Each number is 500 + 40 x the weight over its row's rms, rounded and kept within 0 to 999. Layers, rows and columns count from 0. Numbers have three digits each. The size before them is the row's rms in percent of the matrix's.

# up: layer 3 MLP up, 1024x256, rms 0.0125, rows 655-754, columns 64-127
# down: layer 3 MLP down (transposed), 1024x256, rms 0.00628, rows 655-754, columns 64-127
up655 087:480462463534512484500539437548483549481458466510542498396546473480492509492502402523503526435530492503497534470498562449469479455494475467505480541492436509567491506505502482533517512488555512
down655 091:550534492532520471459570485447422460509534504462539450455486485519487519517489442516460517497503479548441494478539454479528505509493510505533494560513457510562472508542542604474525465439474503
up656 081:471583507501466514488520517502535542440536579485482511485455497481429506485499563496528544493523596515505510496497519469515454515484525507583524506492443426532546491408494388507490509458488445
down656 093:533452505413568552447456431467463450493466516466467451493471569519558472493550463494567491493475425442495511445516501471519524497492478455540528580413494519509497609451560523501523501520452464
up657 078:547469482517443485572413506511523459547551577487652424507542531551459478498497584562582543496445535458497468467504476477529505578546447507489451557503564542452470487544506486476528463536439481
down657 090:547518579508539522558502491493523495542506483497570433493501510487561527403499488496553451547483493502499470485536483492453455569469456513499498587498511544529421618538532509514545463513490441
up658 088:392502569586482455561463482461564495492516454517521545534507532564477418512500517567500563481483481465498528521499449507478495615494397451535451539503476561487564498511505477538469565471492550
down658 096:418484522467534492524488495492543414488514509493445477456483553451528502491417514557545505504503501433477443431530495498508525536534468441468515514512505456503505403589506477503561430482515476
up659 074:491536534603505546488517433477526515447507552454498497489476466508568453519502475516525520536555523542496497575502474535498526573442542407486506469442462497529542501438508505498545459472587577
down659 087:505529536544489516564487501502518471507488447481452517501492502521455503549458469572510530501541466481457503448467476499445524536458485471518487500574425476509505457523525546548517510487518510
up660 085:474471491451481524507462434506465537554507533561519363501494447394463416511500459382506437506494516442498482560502460446513521506440485528524559560528437470601512500527503491509513541541501510
down660 102:531521549522559475468521507500512554539468467443473477521481536449439535505447444525489498475500510523489627514467516406503506455586482560540489506510542538530504496492503488530485513450553467
up661 078:508507520528479526521538462497499559483527501539513570554485452529446433511501549498512496501518477454497452439501523456455379570608445550523580522472464599472531501544496513492484539536518522
down661 089:470491499525522501481505484488572428556486514533504507502526518453536487454363545538462517469466518463463530572426524522563439540472523565538495467407569487481495539526507471498489481480554477
up662 076:516513517486541467474493504417515509532503543511479498530454435524389519526499477530429454456430526485501489509499486471482563451525479579420552568524445510466348497538499447453453485503469502
down662 084:469450562452545482540457522498536563480433483461514427458527549442518471527489477475412523465512470484515548587465504481496504521493521549605566538447533535539483506449476495465453541493508498
up663 086:467529531583483514494527495472500581412449534501518503536558439510504556478500485457526483421541534467504503479503447489508425543466544539558550522517527501511540504510501520515558458401481504
down663 094:496492535523527480581520444469454519517509466430496573456512446472449505531476455521503539564487529524470508480429508504493532426476563460493487508500401481494549540540480522546506400456515518
up664 084:464490485501504512499564472439489574562459543456484450431580515522546518506500435471494425487559545497498505517502528532503482541427510497570517538526495515561586505504501565486530515492491490
down664 098:462562540579527440491543447483460485524529461522572490511547507557478508494448467516512480511492518498553444507429507563542523523529479490489501479462478464544475512488554548494543481490526435
up665 084:456536571497484362516477567575557513499531538453444524504456488506549522500498518441481492523553463455497494566498474479533546552524482439489443454473484519478453494495502444502472521526532547
down665 099:473481449470492481501522511515524458459509559477446487555406472500495503479563519559462510524496491512547509491459486497492496530553551552436520499558512460465501461504428444527434529478486527
up666 072:541484499495502467486520557514477537502490544493493530481545543535513426471498501495470519523487540485500535569504484558478499498522520495418489500504542487452492498562504528508518430540499499
down666 075:485513457571529490541473529538530502494492484513492506471482407458457460508507535525521492518435528482547533505420481510508583505500486403486410486564485560488550516545472451533493516496515561
up667 083:526537517474547456536535520529434469505431521499542513511508491526493571535499443568508447485549472520501511451499551486589413504445487471534549488508464546497515510514501575497452537544511548
down667 094:532521509535519526460541462461467554528511430456502531489477428511522493544516454498496478521488498508456551442533483533429572481482512459507517498509499464492474462510434514484469525413508422
up668 082:468388519495496560461511502459466554584555476501514530504485563536497463496497434402548550466464506437496474486504469568476495491513499508466562487548517601490519492504503494452530516455464441
down668 098:537524579558515447499434493510542532532508492458487479515471460477489491529479527518481458513472486508510572535470525542527453511503443503524451509465444528513436533489492479484575423499560428
up669 083:448567594506514478452521549530508490434469447514500467571498440424494546547498534477527445508532426488496519513501514426564473549494473509477456515513493483459486500412496511489463525553479543
down669 083:546413482497525537520540501485403581484463423472468499489519443435514521504527445506525486567529520530498524478493602475554503491520521548455535534556559525449488520490456492465415484487473492
up670 084:465481439538610388456475498463469443525457520433453498535532447541563504490501482566551477511561450498489513475496527446517465427566533489470460495500494469451420506491500541459415533578519478
down670 098:477473492516483483454503514567488557474496594531581504429493510504506517495483502437488527477430564475604480532437461471501471547500570523500542489471554480520490431471513521484369589515446452
up671 079:494524553409506446449474497461563494489551564516476520528470547608500422467499509552557535504445483551502457460500531519429472542491467430544578509518548585474496496518504497498456456446574459
down671 093:484529506352509541511524481552534443495427572578516502499464470509571442484522577503549555501444458584541455468464439591523482581530442405511466521477507486457517546538503499529545493515514468
up672 073:487496527557449492583371529562473531519588411545560531532482426514455454541497534530483524499474506502504489512502463480546514472598484437535528514499480447551572491524508426516509520527452539
down672 083:573540502474501472468470576486523551543556472470454533577498536431465486448488504508458518555503485545448490485502484479489484465499525498500506417467546507518490562510488431573476487512510516
up673 076:444483565464491523491513549519525488507519554507462472541506455487500512476503448539414527523536455477495500483498484508513536580554511481490433493525490433488442504548498614439542466534523484
down673 098:519408497465502591487576533475480503456450527544540490506547469523515510456422532463529484526488492532501450496528533472523422495546456506499501512487520512492480493461423533478485515490480480
up674 082:420525567506461425482444578529495504460530523438545564537475490543452401515502626539580435483482445528493497513497503575497514524543467436484409558459540451490575492514501503577517533491432519
down674 102:524443466469525553489508541494501474445487546491480524438469470495540469495442564509539564540470518492508505497561456447450407493511512484422467502494469509505582574495462553549503500487481499
up675 066:558527481577493450533500500551487468439566554406558492521498492489495482501503507587534526485538474492494508453500573485550581552572412465527445516517513537529465502455507480510434464508521419
down675 078:532521496462483494502515495461456429493580462549538455495486515523560522480536490537456530455457479475525428444510509515524458494434513461476548572541501441497427439508554542443466512553422506
up676 079:504518563488538492567429490495516481422506488550553499417522438527474427521498488457474470502577515565495501466498441527533428532469443624478500566486516498508497500485506478459539500453415533
down676 089:484513500492426512511514457449477497498503454465509541466524415465537514473531523501511478552476553545474459482546474431474473507446517494528489494488502509506548518440481530495482508448502568
up677 076:400443529512500497534530425477515487529568458421504521448497482430469553493499477495467411561510501489492499503503540533560475555451478434518496536503480578498501499528498454481454502535510475
down677 086:534458441506567453541584527475454519437567484555513447559490524549507469462536513514527463496503502534442448534433514497478469524567498546485481491484528504490486505498482561455536547522467458
up678 072:471500557514505501493490527526464446425566539483556420506527509586592374509501490538531533431523455486499487539502464421513456552484527468448514555495526429526488505428508459483558562485423508
down678 082:487526500478504552495456526496487514439544481526521496438531463413465500537499499481518524464481577462569418509523500468514487528486456429529512479525544440492550474490509563454489456489446498
up679 079:529509428543465533528531530534459492492438502556595543514468488493450563510500444452500465475502548520496507507502426452496434476515595597541482477480466497516444501496503551475507523469445503
down679 084:440536517574456455547487499563426507546501457509531548485623484424353576544438455461438474549531489500520518538494489482466583456510525558523543529539502544494467460458492539476501491512523487
up680 079:356487571544524433505559484530464497461541469585503577455485440482495422515501537476437560529534458451508513503499509518507543463424442471395525561503484507519561501466503501539505498451505529
down680 091:492475455443529520507537536502451483523492598482509547481487518451498496493524520535527545529423523553389521474506487496514495490533547471506477497598499524550560430502470461539509518458477469
up681 077:648468499521520456477469519522475524617538499424511534485442579472541490494501520591506571492498493539499510485498514474424520465592530429511524551529486454496556499470501548545499506537512512
down681 087:500540492494502525454488515520504478493426482533556465539573510534539427519450491500519534493506500455568561496518488600552524619513506441512535509529518511559490547517475534487510496509418417
up682 075:542477526542533479470532469595496494444490505545496549425481436490436586482502469493500514494577433455488440434500530495564575602563524507526500510510501554476512498507502472443462470417459462
down682 087:523474510502493467572517490405498472549552552463439576486457544516485546476442450555460542501467534534456508462467502507559460484497477492594554534478496446523428499540560461431534456523468456
up683 083:516498532587459543507444553469488454518521426455520490526478441517575419525501539521510551512463495515492475508499458554491538458563462530479430478483509500479556500536500451559482517566542514
down683 092:484504480557465564483437503468560460487534549526495489492546530545540492448444578494451498512518540431498544508559533451545498511436481499533506475465522530520535485431492514557499475510496542
up684 083:395510565516483467511463527523498532568571540474535470492512471502438451491499492589515547478458482461487483491498484556545480474513497533515533455523509487552478492544510428481483504530508486
down684 096:495520512452564478486458472484509474476516491466493524507430527462473437466511511490461486471433497415476556546605479475477426567475468567538518539461471560579493472504483418578453517470522478
up685 080:442512472473525407415509513533523549488467532505448520576510515516574530505500548530543576462526415441500507513497527461477453479535547418533460480511542524498579501515499590460506487446522499
down685 087:471472526479519538496480497504444485490456495485462501504440497489457510536519522574480535509485543443531506502469531506495532514481478479472489422507522446523569548521459462470483483476509501
up686 085:559491479497601601502444469453484438471443554487588520441533578472456534471496423518540426487537545568501544447504494514532442522478523545540598492482469494552543498490508434509520437497544455
down686 094:497537541534491449462487463512434485480526504435485549544468489517519526490612450524505556508484501521439460470421478495592518470388559469521540524526485516451516540534567482491520484495485549
up687 078:554482531496449486464516559454475563544532590437549413508524542496493457506500521489528475411505529518495488495499375520475495502520442602582503510500496539537530494455511445560522447501503491
down687 085:490562582468541433470407424511400490570504500467519516507505601479470574459548473558469512552498518509517526501555462464494441563493443549526497544491402593593530520526546430564503500479529517
up688 086:523467531497516511439513483483530494506473486538510559436460494536595460411499540571472427463491533537508391464496482530468521524460479533529530490447470479508480493456492380538502458554578568
down688 097:476535483464477559529514529481584477554466593533494514554508522527525456489542514448553507439499496463392450554583487460482476586509454472538464553449493486561514519533544519529512500503484504
up689 080:494488448390486547492505460472526484422506506550545493486523515503506424536501502531458542488542508522502439467501524499511437504530489521524523513534470556482408496520496486435447462557533475
down689 088:508552499521505506550551537534574437497511550514517455487557509493470506546489481531480497504484460483394482465517528458446507546445510502498450524518500548486443586529509504490552534538498451
up690 083:523543511502482553524526523464485538477456552510509505478478447530525533496497523516610546515481528525508508513502529533502424503478523424510488536457490494504563506489497512493514463494483612
down690 094:482551526573500426533449500536439489549504438556496464478584493471478472487509503515464479505536460523424527491434484580403583509491475522547502562510484568543463474524516571505506478520545458
up691 084:486504619512528561485540540531529532585435427484460492536511525547562557478499491559490497496490474574501521533498500554535546539434502445495465391501548445493537499430502501449543497483534499
down691 094:475535460495439527508476522515474527471505450535494432562434444521485528594582539458543493516519507417496528516592474536533490554485484475491522436522500503443532464449442483556523516455511535
up692 085:564575525547433448535495529505529461509551526444488436507468492496457491492498561514524479550454479472503481545498491438503553565532504511550483507522515479528453492513505479574559533569469527
down692 098:591437497461508521511491474470523546531511519498463571511440507506566533495538520585483464538530478548529547506522476484474467542587465587499497509507492432526523518518464397538544483487492520
up693 078:438557529535536437549434530538496491497517452527506528499480515562436556560499570521403532500435488516502475428500500574525415449528492454553598482508520495498479498557501480405477509488459430
down693 087:509539485444534516515444505471583487434509520515542460489499483520564417450536499491460484488428500466490553574529465571444466506458514480508473514458510509526499494509412486516509523466554463
up694 077:621471450557510593571501422499483537451460445639509588407387482523478502510501553533534533509456565494505465490498426505503455440485524495527496512455465481526546501443501509524555531508495549
down694 089:473528488606524492570438455479507414561539471467464538510529514500417507568409524522531455476537503480414582505515521525446550446552478565525459482510520538533496487534453488493569533486541494
up695 082:528473495509541450563446494527520501467495541531546573559480507465428447480497527485493501477517451474488521461498446514558515584477504520495444537494594474483500494488503463496544512470436494
down695 092:496453533457507554531535514453467549475483478438527508466501500462512499516456503571566506615518492547495484449559535550479493467491545515486510570520462560480502521536503469433523473459466489
up696 078:470484493509525413463498558560468544460511458449453510505574533565530521533496508450575565481502467465502548455503524527532458484602478548428452572537512502505504504513500503423478442521484484
down696 095:492504510544507467508468486581518531508522519512607504512466414424428482483543505471499493520449543542459468536491533480472468533469490527441463489545524522627448433516537583552422511508477460
up697 083:465474454437528493483543492538478481490498460553431559488514469500445565452499480525521432486495487501505517456502568448555519468515565544482495489518447443544457503566496550438478484446498462
down697 090:479480524468563457543563512485482582495532503442552504453489479450452451498510471462480485499452463555477415528530551565504574382502536503530503492549540497546445570510489558487463484488481480
up698 078:473548484522413529536388456428433541398453501512544399500513459542506508520499496453554499457492462479500498491501371444513464518507459493479443513499542463536412502477498513516571561540457518
down698 091:526488547567515511496513572475470602563512496500577488462533503432532545517497532546474468518519538586480492514567513440535501461455543549446488558537432537515531450500463492501502476464487469
up699 078:442522463421493375442464605521560479517537441522481490577509512524424516490502571475514567436506431516498528513496524467492554489498547474534439486501557488542454494494500468493514581526524549
down699 088:517429467459476525537545557518564474391526552518514504465448488492496539551577526478513522528506503533502487555558429439460442463508492534422502409524502512502580505526453535547514486495386506
up700 079:515551538520488514533483456486469445389519499419518474485506518492490504511500534528462471496546418498492576469498504479558498515453542551531446528500538485467463503520500515500537486510464475
down700 093:495513502490394471489463510443481524501516423519561530479459530544550538499458419490485492507502488506545466492664540482518555507463495445501469538481459524472473540478586549481506445511480480
up701 079:538514489511523539502519507517484478530385419473522545500519478488561513538497471633462458523528460488508459474500482509538455560499525538542420505518540536395531508525498538421457435530482510
down701 110:449517473553472517538526545474534528474521479559523521458525484546470484510382516505494456510552495466506442461569532479490562525437499416507502424466503526549517482503470467473530468538565518
up702 081:444493485508491496469545462385477479567484538527391568531505451482527432480501404525467452518532585558493460443499508504477520510470497469541523457503493471453549497502493522534509464564571479
down702 089:468454446482473544467585482565506477472471546566474469514546531554526431533463517452515486477473478470480433538501475421481563508480503440509491532469475489473442551468542520506417510519502457
up703 082:493483520534469542531540491534384512487583439499563540482507439481444444511501554500537588496507508488494503471503494535579462418568512545561490579522504541541518499553501516457443551537431485
down703 096:518540533553539435529439537490465505550595504534569481460533477476467493518537484419446508539434558478442546527536547497503506479467526522577509486475529571560436524472493512518488478504449468
up704 080:535538529523565447468586451514455512555563563448455457436462549466508532552503506546479463516492526551497523515495470457536514518491479525500414518505504433471543499500494524485496482531548505
down704 089:460462444501527504411469414452482548497476545463440507519432506547513427513505519487555479555473545506534559448524499455478486536536468485587551526469482441530496518450574527522497604500449498
up705 075:518462515498453465476520487501467523535501493480477523488563500525521473443502449488613567473509539425492516465505546504477485482509540428493479502527493535550521501476509461482511459542570425
down705 082:522568492531551487578485491527495491451512516519533481421497487484441486523426532474484470459451466497531454590439530529513520453484479453507497491518373537580482429583543505517510472501496479
up706 088:513474446542506457525539539574510559496535542543529543447536461444500548484503518462519532408525525501499536494495491456513490438537528497553507529473455501544552498461499349562574520479516605
down706 100:479511481390513474500511495486460499531469514458492518480535532458441536490512447437515538532462511527481524494555500483496496511558535500518482516476477515573527522507577518527472469472424508
up707 081:471499532516477431496503480458526509508562478437465517456501514524510393469501485471462458503469522513500487470498491494458477443555470523448455568491577460481433496442499441564598449488524523
down707 096:474458467412473581477510488521540470458430540504536503485582476558523462457434540470543513513462528536430495532501518379505445561522527535506486554511464496556565551443525530554464522477378475
up708 075:570492487519507492528431531525494498521507498435496440506524451458481548505500494513485579466493421501490537502501536509498523518461444520477500458509433537482497495536505534408464483546514507
down708 085:506501539568527524506536516495537478440533440428563469501435514500550523474437521520459492485520484425522492507547522542482484583409482520513526534471486507513394483547494571463475571483457493
up709 078:442403500464461508487487402471485497413484514470520438491500465423534549477500485505497463453551448450496525557501574467507488515330484550408540564514508487582434502427499526522495494422470491
down709 082:490518567481482488553519489475464591468520482513549488479442525532456534551511454505506497437514503475506542454515508477504505490508502563502585470454457445514491436436549508465519465502479502
up710 080:444438539563504500522486479476532511508454512469477513440481490523478448553500485406541497463481455483500543515499470574487532493475549557532528502426472507496567501493503523496579429521550526
down710 087:518520545496472482484415505517514581500447459420525553473449514479439526592473570584445508524552503536459519574530476511512462569485455570494482545531416535547514456536553532507545526425491497
up711 079:566514475477414543508433534491536440502530515522573480455451521500486457453502485484504535500410479482502482445502512487481454543479420511503444493510456559476582490517504569483534494487494513
down711 094:542479543561501569563535485502507366481505552454500523462527470494517499469414467503533485530490430519396421425584473480482571492485520473505463587442523488463451566550508584509489469525482494
up712 080:527483480561493490523393518450495543544446566465533493567486525528419534527498473551518473471473487499503507473500464486502483458516469498570489468498445501483535499513509525463565543518470526
down712 088:501443567504522453445464455521501534558466485426454534467515484471501551512492457484501503559525477506498595536505466522445518504504480542505521524450529579492557471533476441497477465487617550
up713 081:596499447515519510544505512466486405565483526443484402487434535457510514476502568493517437548492593509503460528501505491505650530473478522441437528495448432491493501499495515514493542545461578
down713 084:494503521540471516511486505481534511444528487469517497523479515585532473515490514459522504473582517459568590491547490437398502480500458571529469472520497532525483418492430563560541572476503510
up714 077:509461552477521599549487439557510495451448520554494554506472506417462493529498456516554536550560461485506463478501558451562550459511437610444485496507462488496561496508495548472455453558507576
down714 087:533547512528485521470495516495496532516534429468460459554376506455479494501500471513487493488510433423463466471591522458474483462510495500484519501457568479500434579468490488458474549487525504
up715 074:402568462408427487449477497518506438480508544467540512535481450582526478527500533524565550463542485534497491488501551538454504486483538464496585458507548500522490496516505466546538564423550454
down715 085:518532552447498484557531481494538511519471556490543557489498467497560485483584516480450567499479506490486456509568473518535485521464462466478410525538470533487493548485512492533551420553489442
up716 084:528552482517521399498532486464490470492494487487469517457501459541541445527501500514456482559528531583504521548495492451489502503527513473482514583490529455456518501480498451508508499543523455
down716 104:439483434479433533445515501512539481472534548538518492525575452527544465501494488418531502533509569479510477493504502469497526502472546457524508517528551537471552554484536530543458540517478478
up717 073:543620513623526500520434501502434459535559554475513463528493517551489453457499546473483480554522486456501450496496449561501435405462436511486539497465516549425514501493497490471515474494503537
down717 086:477525502507466505478440469466516535528512449516480543505476428486565455529449529575467478523546525465528529488602571510456535534396493488560544481525462515562477407475494511534527486500598513
up718 079:440449501561471514534444505498524530451491434466562470548465499504598472542503569510522476561472472491497465571495488489490506492522509471478477493432554566500464504495494493569484574563506493
down718 089:568516473463433544442439513466493536572455430567500433497543505504549582474475540515517506456501524539579572453533517471580440534538509519452493473506513424475576466437478451502516491494500509
up719 081:528568522476575436579463535477496566519540443430513496544503503518546430508503556574581573462416454526494526422497521438466455502512410386562530545494533522530517499456497461493504506477506505
down719 096:477537448384527496492456442523481379500464536618553395520563511523582452467480501458520469491470535432528497472497518514544503550508490497497486514417544454487554526530555543478449495492451448
up720 077:486509544483466493448453439422454426494529558500493440488477471471502444540501509576560421483535446462495458473500508458509503453503564441549516523486522564519399502436502510551480539576514496
down720 089:513563542429513438488514502531442513538496507536523552459584503453493526551509483477460468467506515493530513557480516468499443506506505520495460543552449547562516506487508426462494477508532418
up721 079:507504479433480548506556570611499480530576497591553525512519560486462519438500591539485490477441499527506469493502531474529466466506516523525520444504468551533550492497495477481498545538521508
down721 094:562556507434554489504460507535520479551484491568452477524428515510480532425538423512494543467448468447516474536491459572521484522499447490542492473439519443539409595558531461558517532557522507
up722 078:422493578478494409517446536520460573540550535446484509571500467504489516506500538528501529524517516510499513519499470523534495422563485440481465500519531488449476497530497497542460551592509481
down722 088:567481499507507498435490474523484565532483471504454483490551416522505540452569526419540476536459504514555519489568496474451514508518497498431473486550518480448543589458433471518457511509529487
up723 084:496508557538509474506579428527488489451479539527421477564524455439529520491503538515520476492453548478497493513501501465508540483432408538502506495473401459483543503492495509529599543585555572
down723 092:491540504503462512545479478497494527552485589432461557527433478532496509497538495533528528523489502497508533543462500508479489478510464553614482491492446458512477421563519413530522495437496609
up724 083:437456476504470488519479458525495579483479456560567488481495578516526454525500457398499579508566487486500524524501449496515441474508504480527495470527539535494564500499500505524540533447536437
down724 096:468536491459492515406469486488510503508501487504496461566524490458470561480510507626498517508479556487523497504518586507562480528495430442453506468449492432505557580446437398502531502496494503
up725 077:599481437455495528427562559528504480516439490416506390557573515456530594424502481496577493479488490524501522473504560502455492518550515495461508489526500514509477506505493569494546471471481486
down725 090:551452583594506538566523500506479482489472510532530489495537418576533519478506518479480477461497478493562509477403492552576486438478514519513528447469411466475503452518511534485561479507509576
up726 088:456460424547537490512517490430490476469455474508489439482481421515494452486503393478472487534522539564494495438498466516541507530499448443564560527488434454494566500497499477430510484437511479
down726 093:522533529548438499442519518517516456457552477462489498536556452530490505509426525459509489488494568475486507462561444456469506516467471452544473487523547513455467530469507587468463512502514402
up727 082:460422507477580498528526481549509449558470496534503461532527435421559497501498510517434409464528540481502458459499503493561531504499467561450525512524437421498531503490493498455467483517469562
down727 097:532559540514437520500528550468515555472481489505544519544437485487458464421513493451524515470473533518531505566532546478493465593567482548550474473473541483572472510460580514484455545511534503
up728 077:366489511457483405475488559533453518557551481472450474569547490531513548521500535467396463524496485522493539511501513497495551439469542504545511499492534469552487497510502467474473560490494441
down728 099:456483478492442488489539519497450546425564551540572504557481570508528513496641477417459516544472525507507502547613470460460475514459463480439509462524489570493484496455475482548467515511473487
up729 077:423598476471473457451475526490485475466522451489456443558550421501487499502499532455429476542486460548504509489500462495521456411525462487459520484504489504509509504505504514502481483569573595
down729 090:533519486552485553540513527491491525527502563497562510551517442483467468480542491412501506543489541601458464522462450429488494437489558530517506423578494498470517500467466462577443491530481536
up730 084:568526488498488457511466587465565518482534476446490574478482492532427485554501510514560480471524564514500556501500445472499463547537540517573504472456515517475511499547511459495517523471491523
down730 100:567521484511526473545454534473523442485461477447485513483586510507445539516435499537439484537478478512481513518432420466514515472578514516524483524470480457486513578509464465573499501509516503
up731 078:424534557507531523529582559561479541458500436449487435500529473477437606552500512486434450494501469440500539505503473460566464561440472609574527520522475479522428512496504494491484456510454537
down731 097:518477503516519434504479437427421573520549468499543530546474462488470508463480435495462465535512499549455554517492527417546488434521514571523521522562454522517565395476467489517479513459514534
up732 074:493473484459561463501507452485551549540430490495491493484472522504500478534499488513439538494490475537504532503499468494453502459479435485526580481472470523472439500446499497513486505513566533
down732 084:522545506446532460418477492535545529531439498467424481601461449533501494488566510490469517463471509490466559524355458542491445565553468541479485526499524467495536431507486463488427553471458463
up733 086:501588408487535542480469452458496382479468489424537451550506470526492473494500517558541489495472588535496432457498418505506490517520453503519482530527520503469459495536495488454482483494500479
down733 088:416501558524478487582469468504566443544498538486518505490512562532583500390496470493542527489461515477534601530527483444490506517465467495585485530535496490468537519493506442534495494564548508
up734 079:436476556454460507496508476504494488469482576485483492593567463492434490575496533573466494438492493489502466456504544426561429525481488543560561488532462473514541496548506532417527479508487439
down734 091:503510546447489528474574535475492536522539442512538493541461520435526477491507440467487511516472486516443494547514506486506544440472520464533533515458531554461466622495478460469466428470567525
up735 082:553510487390514541517502546557552486425531558479595539535504566523563513457497585574543535440472504496510511543498499524451476490505524556464420455504519548520443493501498500576537543515467544
down735 098:469481537474478461542467518510478479534484502484487483511493513481557535553573486516507528532561462505532499492614517584510505509520497508452480538512450494466524560520554455548630452533491538
up736 078:491554437476513464436524517493473484574544455475497532451499473540527531545501476447464514522438503510497541487499448493486452465528492532544598538507504548469497508511499463490430443489548415
down736 093:462504479460555486465493432495474426469496506523578502531606481525524484438497510474523464518476518496526515479407547576561527501504539502483491486510534499501576473497548483484478528510510495
up737 080:467471512511427528520405498473499488480559533472431540569503500474520453529500545452523490539517516486498514571499459516505606453503446433480520520448477525479528492482497485521433520560510436
down737 089:537513472533461512504490556517477528475526523570459473540473572490532521472590505545510520498484471455501451536532533482492480479476570479454507486467507548471550547417506484480511540545521508
up738 078:529478414569526544530543499467474465497522457524526519520417516468448433444499529535527543533453493516506470511498491477444556436496571498556533487505559526462506494510496517507508574445416495
down738 084:486449501468473468498430487527542474613473470555447564424524581489501487488444453503493514499511525466500539536519471507518548561526486465519508559475559542501480542494469409500539496488506461
up739 081:455504477581500524532485510464547469435399499500493506622517605514489539537497511534471504439498500484507491565503447533477492493434452552505495460474528539470531498506503490523529478515535527
down739 091:438497502480480490528473438573514520503525438500432496486482494460453568514503517534521476514553492397470523536532495465492486535491476480491484513560483533450595486519446454532552469474618608
up740 085:500547504564479506510407458539493425480556504499487512432463526538486508522499523520436550530489398475495515508496487425482462539524491432506467492497490512499516503535505457487527506504467441
down740 102:462485425458561497453531483462522465499454490524472524449470561490554470428439422532573524519454488492530566453497503493494485516524536531546513559481592451514536440518484485434479511522497482
up741 083:471484550493444444446481445497460509587554491421528471538543474391450542549497482531451474500525557437500502452502540496605495525431528490451490465540496514528498498433506525480475492515539443
down741 099:564549502516481523489565469478417553485527522493512550521488480528443461529549440417523423505460460531466543508572460433448529481512502503455538498449487557499480544473467474507447505499491416
up742 081:486463588444562450558531466437514520513439487491478591509469485465485427562503433530468451459545494479495514505499529441515520532430539473490591481485496485497500496501498482505466554514534486
down742 090:474514451414554433472604535493521531436496511506475436508501531503479451538446452506522511520501474500553456478503514487489525517529587480458524513444514495456554536481529480483446525482456415
up743 079:482485494560510442501510579507512623492437482518492509451551451479546535451502498422418547501522495505499521547500477511495484558439475437558445493444451508526555504473498490523563471485563611
down743 094:501538460551488492501517480496428449502526456557470455506486446508421536528471465552496528524512534461479467444482490538486515484461475504474508471452467459551538518518522596548467481467483510
up744 085:508581550454524418449524614515513506480485442468512547559470490553474503486499523556542495459540402560505515585497468500463518487514527521471405492535573513500480501510498544531535446509479514
down744 097:479431467432461483473495484529501473526450455551479520489491440451543493522479523560479491498496521513601483477514455514507468516515520478463523480504442454496617504482496461564485470509524500
up745 079:457522538447518474582486507518513525529384530561539470534501500489486465547500562507471497424519469500500485496499520455508497516549474507478522532505430463521516503492504467433538510515420579
down745 095:524522506489471514482529608473557474420471438499568478483456533366503530521460465483482554480529503443472554519530503442438491528508518511514507505481524598540512486527459522465454496441510476
up746 077:477489511488553530547482462515504510444487441524456488483480507559535493551502518468467463504496552471505501452498555516517545481433443455515538515494478439501518508504501460500448470550568485
down746 093:468568440474455507486535493462507506472496556472553452502486527547509451488569523433530545454485500534425526468589492459472508456482498495512442539582540527461485417516471578506517528496446509
up747 082:469534565498549583493480465440486516458423552613519528512501484487415515552497494521531441553557528509508483548503519505569506517445543540552604444475474491460560500490495478482529492524572499
down747 094:537531504453495485474493542477558538493505454472424514515525547442449566519538470576537526492543469459425463500468545576507547464455524501478477514467560515413545596496459404510487519532541476
up748 077:557494544517528516520508529552490472540473480492507404572561543467523543493499525495501488506425519500490459474504502486541509501503523505512479513496594457453441495472497458463534586595415465
down748 098:536465503515461507554551504510520597423496462516537539454510490587525522438609454436525489534526508503522493501553565449476501532492515533486468494496520516445472539520429503518503521471464446
up749 083:475482499525445473573475521557450525515483454528526601504519499443500454486501529475438603460470427508497499438501521543458519458477500493539431497455499550481502496554504530504553486512492574
down749 096:476543441530518478537508558537518489489535488520501516457472523493500479535460474462465503527448487495430502457563473499394481462426514495438514550457499560558480432530491588483449449471464459
up750 081:542537502541487503546535466480502529553445472466514436453516497492492479513501496433482404489566507466499487499503508493500440590552567566530563495526497530515524510520503481465443490476467491
down750 095:481533495523490483573515505460502492440528471505590573515574503561484482515374493491492537523537530536500522537413501515553570465463538550541518465534454527514441357526530553553510488476471494
up751 084:423517521453502472441526482507499428434529493482469504508548496473525546525502492518496416536533430486501508481502534446521419544509553529444423518548555485500472507558498560540521474512490386
down751 094:495404445471479510457573458456435485478515523501508517520525395530577508461547524527531468540518458582507491431474512483540495414525517473462466453566508471424545515471470447502500461494493560
up752 081:501510573564535447506478548556474476516549534413465473506554559468495616478498567528418419469527444536500541532497468446490485532533485576469494523497525469514436504504499530478446506511496536
down752 096:417485440536465433438576474522484549514484493537562517520415503504498481497539448463534495517486498461583542499526487466519473535500535516483535511524520471497502464471473537448481534459515564
up753 077:477515571504486447534464517528517474509473495484488574494409558458398463559501585496499488511452480479504507532496439530470561454516436546467449464464497478515483501532505507557477566511515581
down753 099:448507491457527497450452525484499451531464492475468488496454538467510533504528496541445540531534487459507599498582487512473473515538500573484531547473494520551536419510470377527464569500559548
up754 075:487480458507500486484537523533482635489494455529413496515542477459519597437503531449500539533525504512505514540501485429491530511562536466498478419515487461491515505502494548530505476477576516
down754 086:514539447500545534449524513505447518494496562522455463597533480573449523555456482571520524477487474544528457464450526529491496425524491474471520439508509439477459488524410441457440490492414510